config = dict(
    head_dim=32,
    intermediate_size=512,
    vocab_size=2048,
    norm='layernorm',
    qk_norm=True,
    init='normal',
    init_std_qkv=0.0455,
    init_std_up=0.0455,
    optimizer='muon_variant',
    beta1=0.9,
    lr_head=0.0049,
    decay_fraction=1.0,
    batch_tokens=16384,
    max_seq_len=256,
    max_steps=9705,
)
Each number is 128 + 24 x the weight over its row's rms, rounded and kept within 0 to 255. Layers, rows and columns count from 0. Numbers have three digits each. The size before them is the row's rms in percent of the matrix's.

# layer 10 MLP up, 512x128, rms 0.165, rows 212-307, columns 32-63
097:092168110183121096099126110110133119114131175126113079128183164155135117146109115122109162120110
111:134108119102095117148142084148113143145089123107129187130119080101141126126133052117109095082109
101:181167129109146128095146119140129109136098176148100114105125150135111112086121068121116128125131
093:114116144124152121100111143160141113132148162125150125129110134130161156115146123087117160164106
113:109132096139135172158103132189115139161140131170181124138144144082114113102123140171164174104115
100:113113124120094096107143135138146122146138147111148181134181139099094142148148089085149152105101
100:109114084144114155170145111121158098109132103098131133140090145128144114087123119099123106146084
094:083157120116066103121110114127154140152149112119174140177135101108121105132180137075117126140127
100:103137142117081094122126133162155139097074159121141115115131137143152111094136143096165133133119
095:149117077141134101144139135108098129148111122177160109135135158115165122155114137105129132087122
095:100111116086136122145088124166115077106154111153140090142098123116134142139112100148125148113145
103:117115081182107115164124189153119147103131161149122096134092132115067143111134122156128132124137
097:116124128130120134124145188124124141136087154123119153102122141081086122098106137096120109139108
106:123116099158110114116075114095120153131159148109176115141107122138095094118185154122092141142143
090:090109131132121149114137120104146069116191128146079151133156097155122118104123101130145157171115
096:120117160150081117137168142120126123106138141110102088154141116145139128101094146144121125105118
104:139166135128098189088119114111099137155141160140119143104117144093102161102118134141150102118108
101:129113132116142129086148187121093153153134144146126150151123136132124099107131160119135174132137
093:155095137144140166135111123139132147090136125090113095138133113143137145096107114172132166126108
099:178169103084116116170128109159106111132156123102156135158147156071127136141176149107138147124117
104:109143163079143138119160153145095119150165124131115136156135139106121136126115094135161114117110
102:098108139108148125106147119154125192123156137133137113164160106123125074157130105107148113101169
106:091138115112124125106124140141084123177117153149145096149181146090136117135126159152083153120147
093:136096102142159162145123142131143124165141168130094123132128117126112099160165097091123141131151
104:132144160131159131153141125114133147147100132121141147094110124109133131131135139081154137126126
097:119153145116118094125139165112124114093116149132122132145115103133139166136196111158108138142139
100:109144141160107149074143160110097146149110155125140132124133115068127164090118132125162160082114
108:091138084147130104140132153109108109164081135112149137148116125111128137130110132161099115101169
106:164162096144141144084106133136094114116176115128105120128153147136147130153096152133133110108144
103:119115149157130092132080120163132125146126144106124145127131103140161145143130107123148144124103
094:111148157151126100159150124121128148142130095071108097133178144094116116122100152121158123151125
094:060104109097094103149102131122123171157160118144135088106142179148075125102157150124159148088111
097:138137107128115116100176096141088101149102154143077116084161143121084107144129118125132164127114
092:098103128144141116114110171108123129161142133088095114169154123111120106123125124127098168131151
103:108134107185104128105146117143133146173098150133141154161158131088121124162101102104143155154108
100:101113121113143148121116087148152094159134103151139127187160125092099143088090110127143117110153
093:128129121141108139092153116126124094120136129154100172128098142110102101116187121114162162142130
091:147131150146095132110124126101091131116121109127135136086124143143118112132133125138104112085143
094:113124110121124160184117158122156112146139092094148084150079108101141113133149107134153109130128
107:122130153104130163101156131154117131121097128093124134124154129124153140073129111124176131147111
104:144142091084138179124148190108136134125128122109092144105147114152100136069136103121145107137108
096:051171112159155107148082135109107158187130169152128153182108108122147116116098162079111181115163
107:096162132137141117124100136131135138126111122121090132112128109135117154113105129131093133129129
094:083120142130125144140125145128103123132137083118158115134196115132133139099140127138135129133104
099:181099141110127142117092082096175131133150160132114133156100139137133147137152104106117114107111
104:129118079115113094110135119140108100157157119125113161159124124152165113086174136141148108117110
088:115106125128118119123149125127098101115121120094156123126143142133104157125138111093099137085138
105:125132142138143152183136156129095127146139113128156126136139084150093096165162115109122154146142
100:116125157139129130135149142123123169122123167092204138121141156113112118106155142186126142116115
100:104158124104142126115088099096139151139140120093128114141126149077142133100088158092105148090140
092:147163171138103167147088115105074111132142156131096199155136107115082103157101099135136105149125
105:110142142118153108172134132131065143097165147116143116140145129147092140157124110146111157132127
095:117136152138112128127129135155112100152171121115094145120141152173166143134120182111139109097126
107:137111171128145144129144119144136113144099107123112149110128156120097119122137076162148136136114
101:104100109134122149145136096148069138130125140094168120110091098144163114147151124115126147158125
107:108114153133128123110106136151138128131110153148144101123088127147148080106117120116139163143077
097:114155139094126109160121100116168116134119126092106141137114122184153155136090144133138135119108
112:108149130087101110160143150166103111152108112141108103104106121149150157082169080124151132145130
107:100118150114154105146183146126118136144166099136143115099117112111117105126072124091071147128123
107:176106070185157147116118144118121175105115164116131140123136126139111124135089161132121143137119
098:159126163133108139106086110103116121184132136099179116110170111121109119137083121125124152163140
094:129148073153097125105111172132068128156142096160143082141160146116118105152135137088173126096122
103:104147135127137117159181156120129130110129115127116136076122117131121119138114161131143134101134
104:134096108108086116088079098146153161118156172101142109101132131094126138109157149112169135113123
096:137132167126149145151125117133117074134145098161088095122112121119125111081148154138164142181070
103:141111100122168115112161120140137124167129138107146120122131122101153130109132056116134142123145
106:112151168139090106151148147148121136143141148118148174140120080094148118127136116116145155148131
087:171121113204110141122151130136117172133116136125137116146168192123159114191127130127060123084100
097:133104134160110115118101124136130117163136128157146125078132135145124103119089141099094146146072
100:158125159165146116147113134182043071138153136121102134164140146104108123136154139113117146121097
098:172170111127142141108084140125137145105179127098138138165159112130096126146107097125108115120123
103:111118131155111124096113109130130124132138122105112094119100168089150089149167134077118124111107
097:141107098153134127139139107118095119133158128111121157138142109141127129122114136135116164113109
102:119138118126142151114166125111122100136119140122128094136093132101166116142129144060107154122127
097:145108144124153171123119087129136114148105155127151130160092092110149125121128143131120157124141
107:126104096092072112124136127153100109137156132142179169118118130127180096098085111116156090091089
089:120146109167160101116121113148108156189133160169093127092119119156107100116168115123110139162109
105:142089156144132124147134135147072117107183119132159134126097170141125118112152137142164107119134
104:145166107094111137125101112099123152102125112174106126114123131150102120116121131156146102114158
093:131092149110107111108096161170111136116119095112120182140129090134151137131108123101081191102144
099:123123166164159180125143146128113113166123147145072066146122122130141131155163097093079175145121
103:140156158109111129094127139103079152124137137125118139108157144134150095153155151105107129128147
099:139165138100107101123115144179106118086168138119095141143178122127171154110161118139064134121138
099:107124145123126137132130130156127129143137134155130082135122093138134095129130098084102149181095
111:114147175115105151186127141101115154164124171126114158141151100190144165094168096103118119159114
104:161122145107147092143074157107138141150145132125100153107125130112117130130142099132083139129149
099:139156125123093089106099134120127138154121151171127105150131146110140073111120127157148153087131
104:115073110166137139186166167145103117116116158129120140135130138076118105143178139124127100071102
098:097130106133175098105110094162086095127146116121059107116144186066098141077140137132144157116115
101:125128107119110122084122116127150093112068154124134173138124113139156117122142146146130147113108
093:103151082103098130101130135120079111137157111137118116120114094133111121149107135156160114114125
091:188162166090131162116153100122104095139108101108153161145103126110080141125124168146147153140106
089:123161130117156166090145155123143125108125111125085130152178137112108128119112131114101100134147
097:165118123182115117134120149129152128135157158097104129193081129122120115105114151106112117150147
093:112148117125144119094149132131097130206112140110120087118127125146124091108160175149105132124122
101:182145126196114148107132143112092126136143134161088139172107064126125128138146116133115093151159
# layer 10 MLP down (transposed), 512x128, rms 0.173, rows 212-307, columns 32-63
096:151149149132150125153158139119123106125112071131117102096118122105138106117096161123159157076161
112:107096128136095080130128097141148122144060114117150146129137102140149122115138107140089126125111
098:135158107108139108137118105117130139121161123124098136143152097167087135102155118180144141149110
096:115113132119170094117093174148092115117140156146116159136109151131123135104128132135177152125136
137:117149084118081124144122117126125132152115128150145127106098132099129166122145116126176177094124
088:132143118136172166177089100175184129127094135150136109094126141139144129169154176149085136121165
094:106114152122135113128150087121139122122117138127184091122118131111123122143091130125085121114197
093:194128116106136121126154117124160115096126096114110094145133141166149120179166111151102128118091
098:104087180080128104171130103120109110109084087120102148107134126118115108138153107140124064100166
098:099103152165151097144133078109155172127122149161132126126127160139110138127122111146114128169127
101:165136157139155074158117093117116133116065109116087146166133138120125095071114112131112109128135
111:137110102120120123114130120133100145080146120173105117123127183146108141136137093133096114144122
093:139139136122134124143095093104150139108159146145138176114126145152123081123125151103153127118114
094:145109123101117121126125115197134119148118115141104145147107129085174152148096138140149092122143
092:128127119155109117109129063108141124102077134128150080138081126124140158135127120109119077131150
091:130091143117127092143132121145169073152137123133136140128128110158111112119135127137127140128137
102:103093148105138090167112114131148092104168149164095126165192126134136099098100105124117126106111
089:147104140110108119091142117106106126117125112135123116104117116104099151141154118173137147150115
095:133078127121136117179113149115072154163123135162146121105140130125124083137115117120093148155120
099:121117119157144152121118110123115148121096157167084096154132120140111090138158180081107137111143
114:154135136121111122105179119134128104123139115118100150181113132140113166149105162118120082107101
101:139132092116122133128129135135125104123132194118080109120134124161126122102112123111164109099144
096:117105137114147109134139143136112112116100111112145140159125091134132125139085134130108157135120
092:122159150151195101122106149136134130155134121127145133145104101149145129109165029094118115131147
094:087119120130166134122145142130104117147182151122121158124137142136159138082160075149099130131130
106:148115136129134107102122171139156142122147115172092182113128105103122167155066101125105140132117
097:133125153087110063105138158118140097134124173159105120157136091104143177121096118109126087125153
106:146125108086103082188136145136157158126127089172118119126164113130147121109089107148139142104139
107:135108105141100106135133129127166176147117136161130152114097147140148141100127116133077091074112
101:090116128125120103138131167131115173108135124090179076156079151132114166133116136106129100129101
096:186112100137125151088129138134096126142174151141118112102137135127121125167124152166108120142151
096:195079102153134115149144162124110155074112153103152150139108109106111120137086158148167125135148
098:134132134121081171145171085158152127129151130168113120111131142145138192097091137160108125118103
092:148170124092129142147115130168151127137064112138099091143093142143125144141108102108163122142140
105:125111123132145090135117114122101179174142154133169131141098138149167140155093200091123125148137
098:150147093153134088129153127145155153123121130110101101116135174151145140141121117095150081116108
093:123100151133197126135097148105077150107122121121127110096174110125097119120099144148088096110133
095:122124155149174124133153183108130108163115085140114123147163140148085180139122091152144161090087
098:101129159122105162145120112117110134108111149161100107137098145080133129134103107110068145092087
106:107105138171093162148142136143129134139073115157131124169092128150103131124155123090158128092122
096:146125065176161125100145097147124133112085116129118150153154162128128188126130102096115098103098
098:165134118072183123107126157123097111136139133125139121122096148084143161170153144103155158160117
097:110162162116086126121155149093137141110142098096128160173125094121104152111114106150119181112146
100:128138140100136099129137146131144138122088123177137144166110124131108111142160096126104135154149
108:130146168129150110147126118092119135146133110107157087137124139090138137131167158121119117141100
109:155115124127114099105130131130093104127104157146126114114169111172133106110121100126130121153135
091:155098114156134135116123138102161146164118108138116123137117106159136144158134105108099128134138
112:108119149136104137118123141089155092142057152119136119086116129147119120135159122125083159130159
106:163159118119133144176070112141127105155113142143106132134144156057118162101118130175156085116142
103:141093109148156097184170157149130136091119114157116119162126102148117135132165153126148100113158
081:110105126120159161103143147137167167150097098139143091096102156117131126154182162148121133137129
105:126105104132041159157140103118147138128143110113187148148119121138147142115098099116127148121088
098:116164109133113116113160149129099110084146102190102097192123107157115155129100106095105141106135
107:132132123137149116147156097130134120168112150164141131124162163149123171138122133122130040106118
093:094142052131119139128111141156117164128114109150155132158103168138149095115091141097152136142137
095:120134128132112112169155127123137116132115134142152167131106170126142107120189155113117121136141
100:126101161141141163142092149122148140119143131082105151166122112160122153116072133126076107136104
115:125159147097078083106176158147105108136097131157133122165104107168146136103146134149140157159119
109:138105111080116147124140156110148126117107134152129170100136113125134154103051188154110119122159
104:110137139140134144118121117116116157137146156134133145121168165133137171143141175126131128115129
096:138157127143147133111166140109138135115166119153105126105117138134148086132119155112129128083108
095:141121155087137119129137081115153118128076150134159109106094110160108114097150133170128114168087
099:129142080121166117141104118160145145122129159144109098171119123108171176114142183124120128104108
107:124141078113119136146150100138155135113136094143134088137119133141171138148118141157129146114119
099:131154131184109142140113168120114090114112143078100145130063180112112146163111169155143128081151
105:165093164156158157135142152136121130090074092117113116075125129109154169137172116116124097103120
107:106123125137106189150106130114073126115136106139148108127118151166164126158124103103144149169122
089:118138125110138130128132134121127103091115120135119151109087089141145167071142147134153111133144
096:118150165075080125146102105128113114149148129115118159103118190148066182133089176120137133115129
090:105097117077098123142140135102105131139113139139132131115153126166110114122164136144149145168114
101:119120138146134119116135137101127103123081165167152110122151118127147136112107127121122150100121
110:123183077149128132124095135128133108103111137098122115172139131122134130103152133135191126151091
095:132142100134130124127155118093122128104114078111117147138117182146112097132127137170161136105155
097:170132120084255150083110116071108094135121127133171112142116147128166134121151159121129095132120
096:123166161133139100103109135124129143046132070102063123122131118124136135120131144162152107117142
114:129159090171087104110086131107137127111130160128126118115135122137105143199165147135096101128146
091:130166161139142121159149147119135098097106126122118165123131137109159150119111141132128105124115
105:144144132122107157141110127114167127138146124160153098082144131104144149116188130094096173133127
096:118128153091158124148115101121181151126107079116169127131172130108128129141146098078140097103119
092:086114100088109148131112130162163133152122144122119140114098127114141128152112176117145079142128
113:129143117130178143146107092124162141122163147151159118167136112090128141096141135142134163129149
099:116106149119106129129115139098153109134147102176109154148151103122146109129113140149173138139134
107:116112138159108091121146135187134125135200131111135123155107116132119146135143127121158119147147
097:133113143140156141145081134150109131087088111128160130128105141145111153138143127153088133172151
102:168086153113116171136132123130097134180138126154156143113161130129140081127178172105102126122179
099:139106146114104102077150167168073156152139104112089146146103108124138137127134132181135127136132
111:141129119105119115088138120100144170127155155138115149153161077163126109159094155146110115107151
104:097129131118086151153091147124121098159144114149124091165132130119173089148166108105128116141113
098:121120127150126141150168101106107128146162113148169079127145147081122112179125127107075124139132
098:135137106183153089134145099108165151177149144123171099098102122144111075125156137109129113112122
096:137120115130151173157110145171132123101096152083118103154126154104105143137108189153111094084088
098:101130138141137092104079145106107161118155111134153120172122129143119135090126154129124094108147
095:118121078155120163151115094101092156143148135126131137155155141109146107125178197146096156135137
094:120133132112150129128148149100129133123129089174107140095149116109110118169123126141108153126122
096:138128115157133148135111150082105146096106155142156141124110148115093156136119146116139141179134
098:097137129131118177112110099175111119097154145093208137078137149125149149122131098116117144110134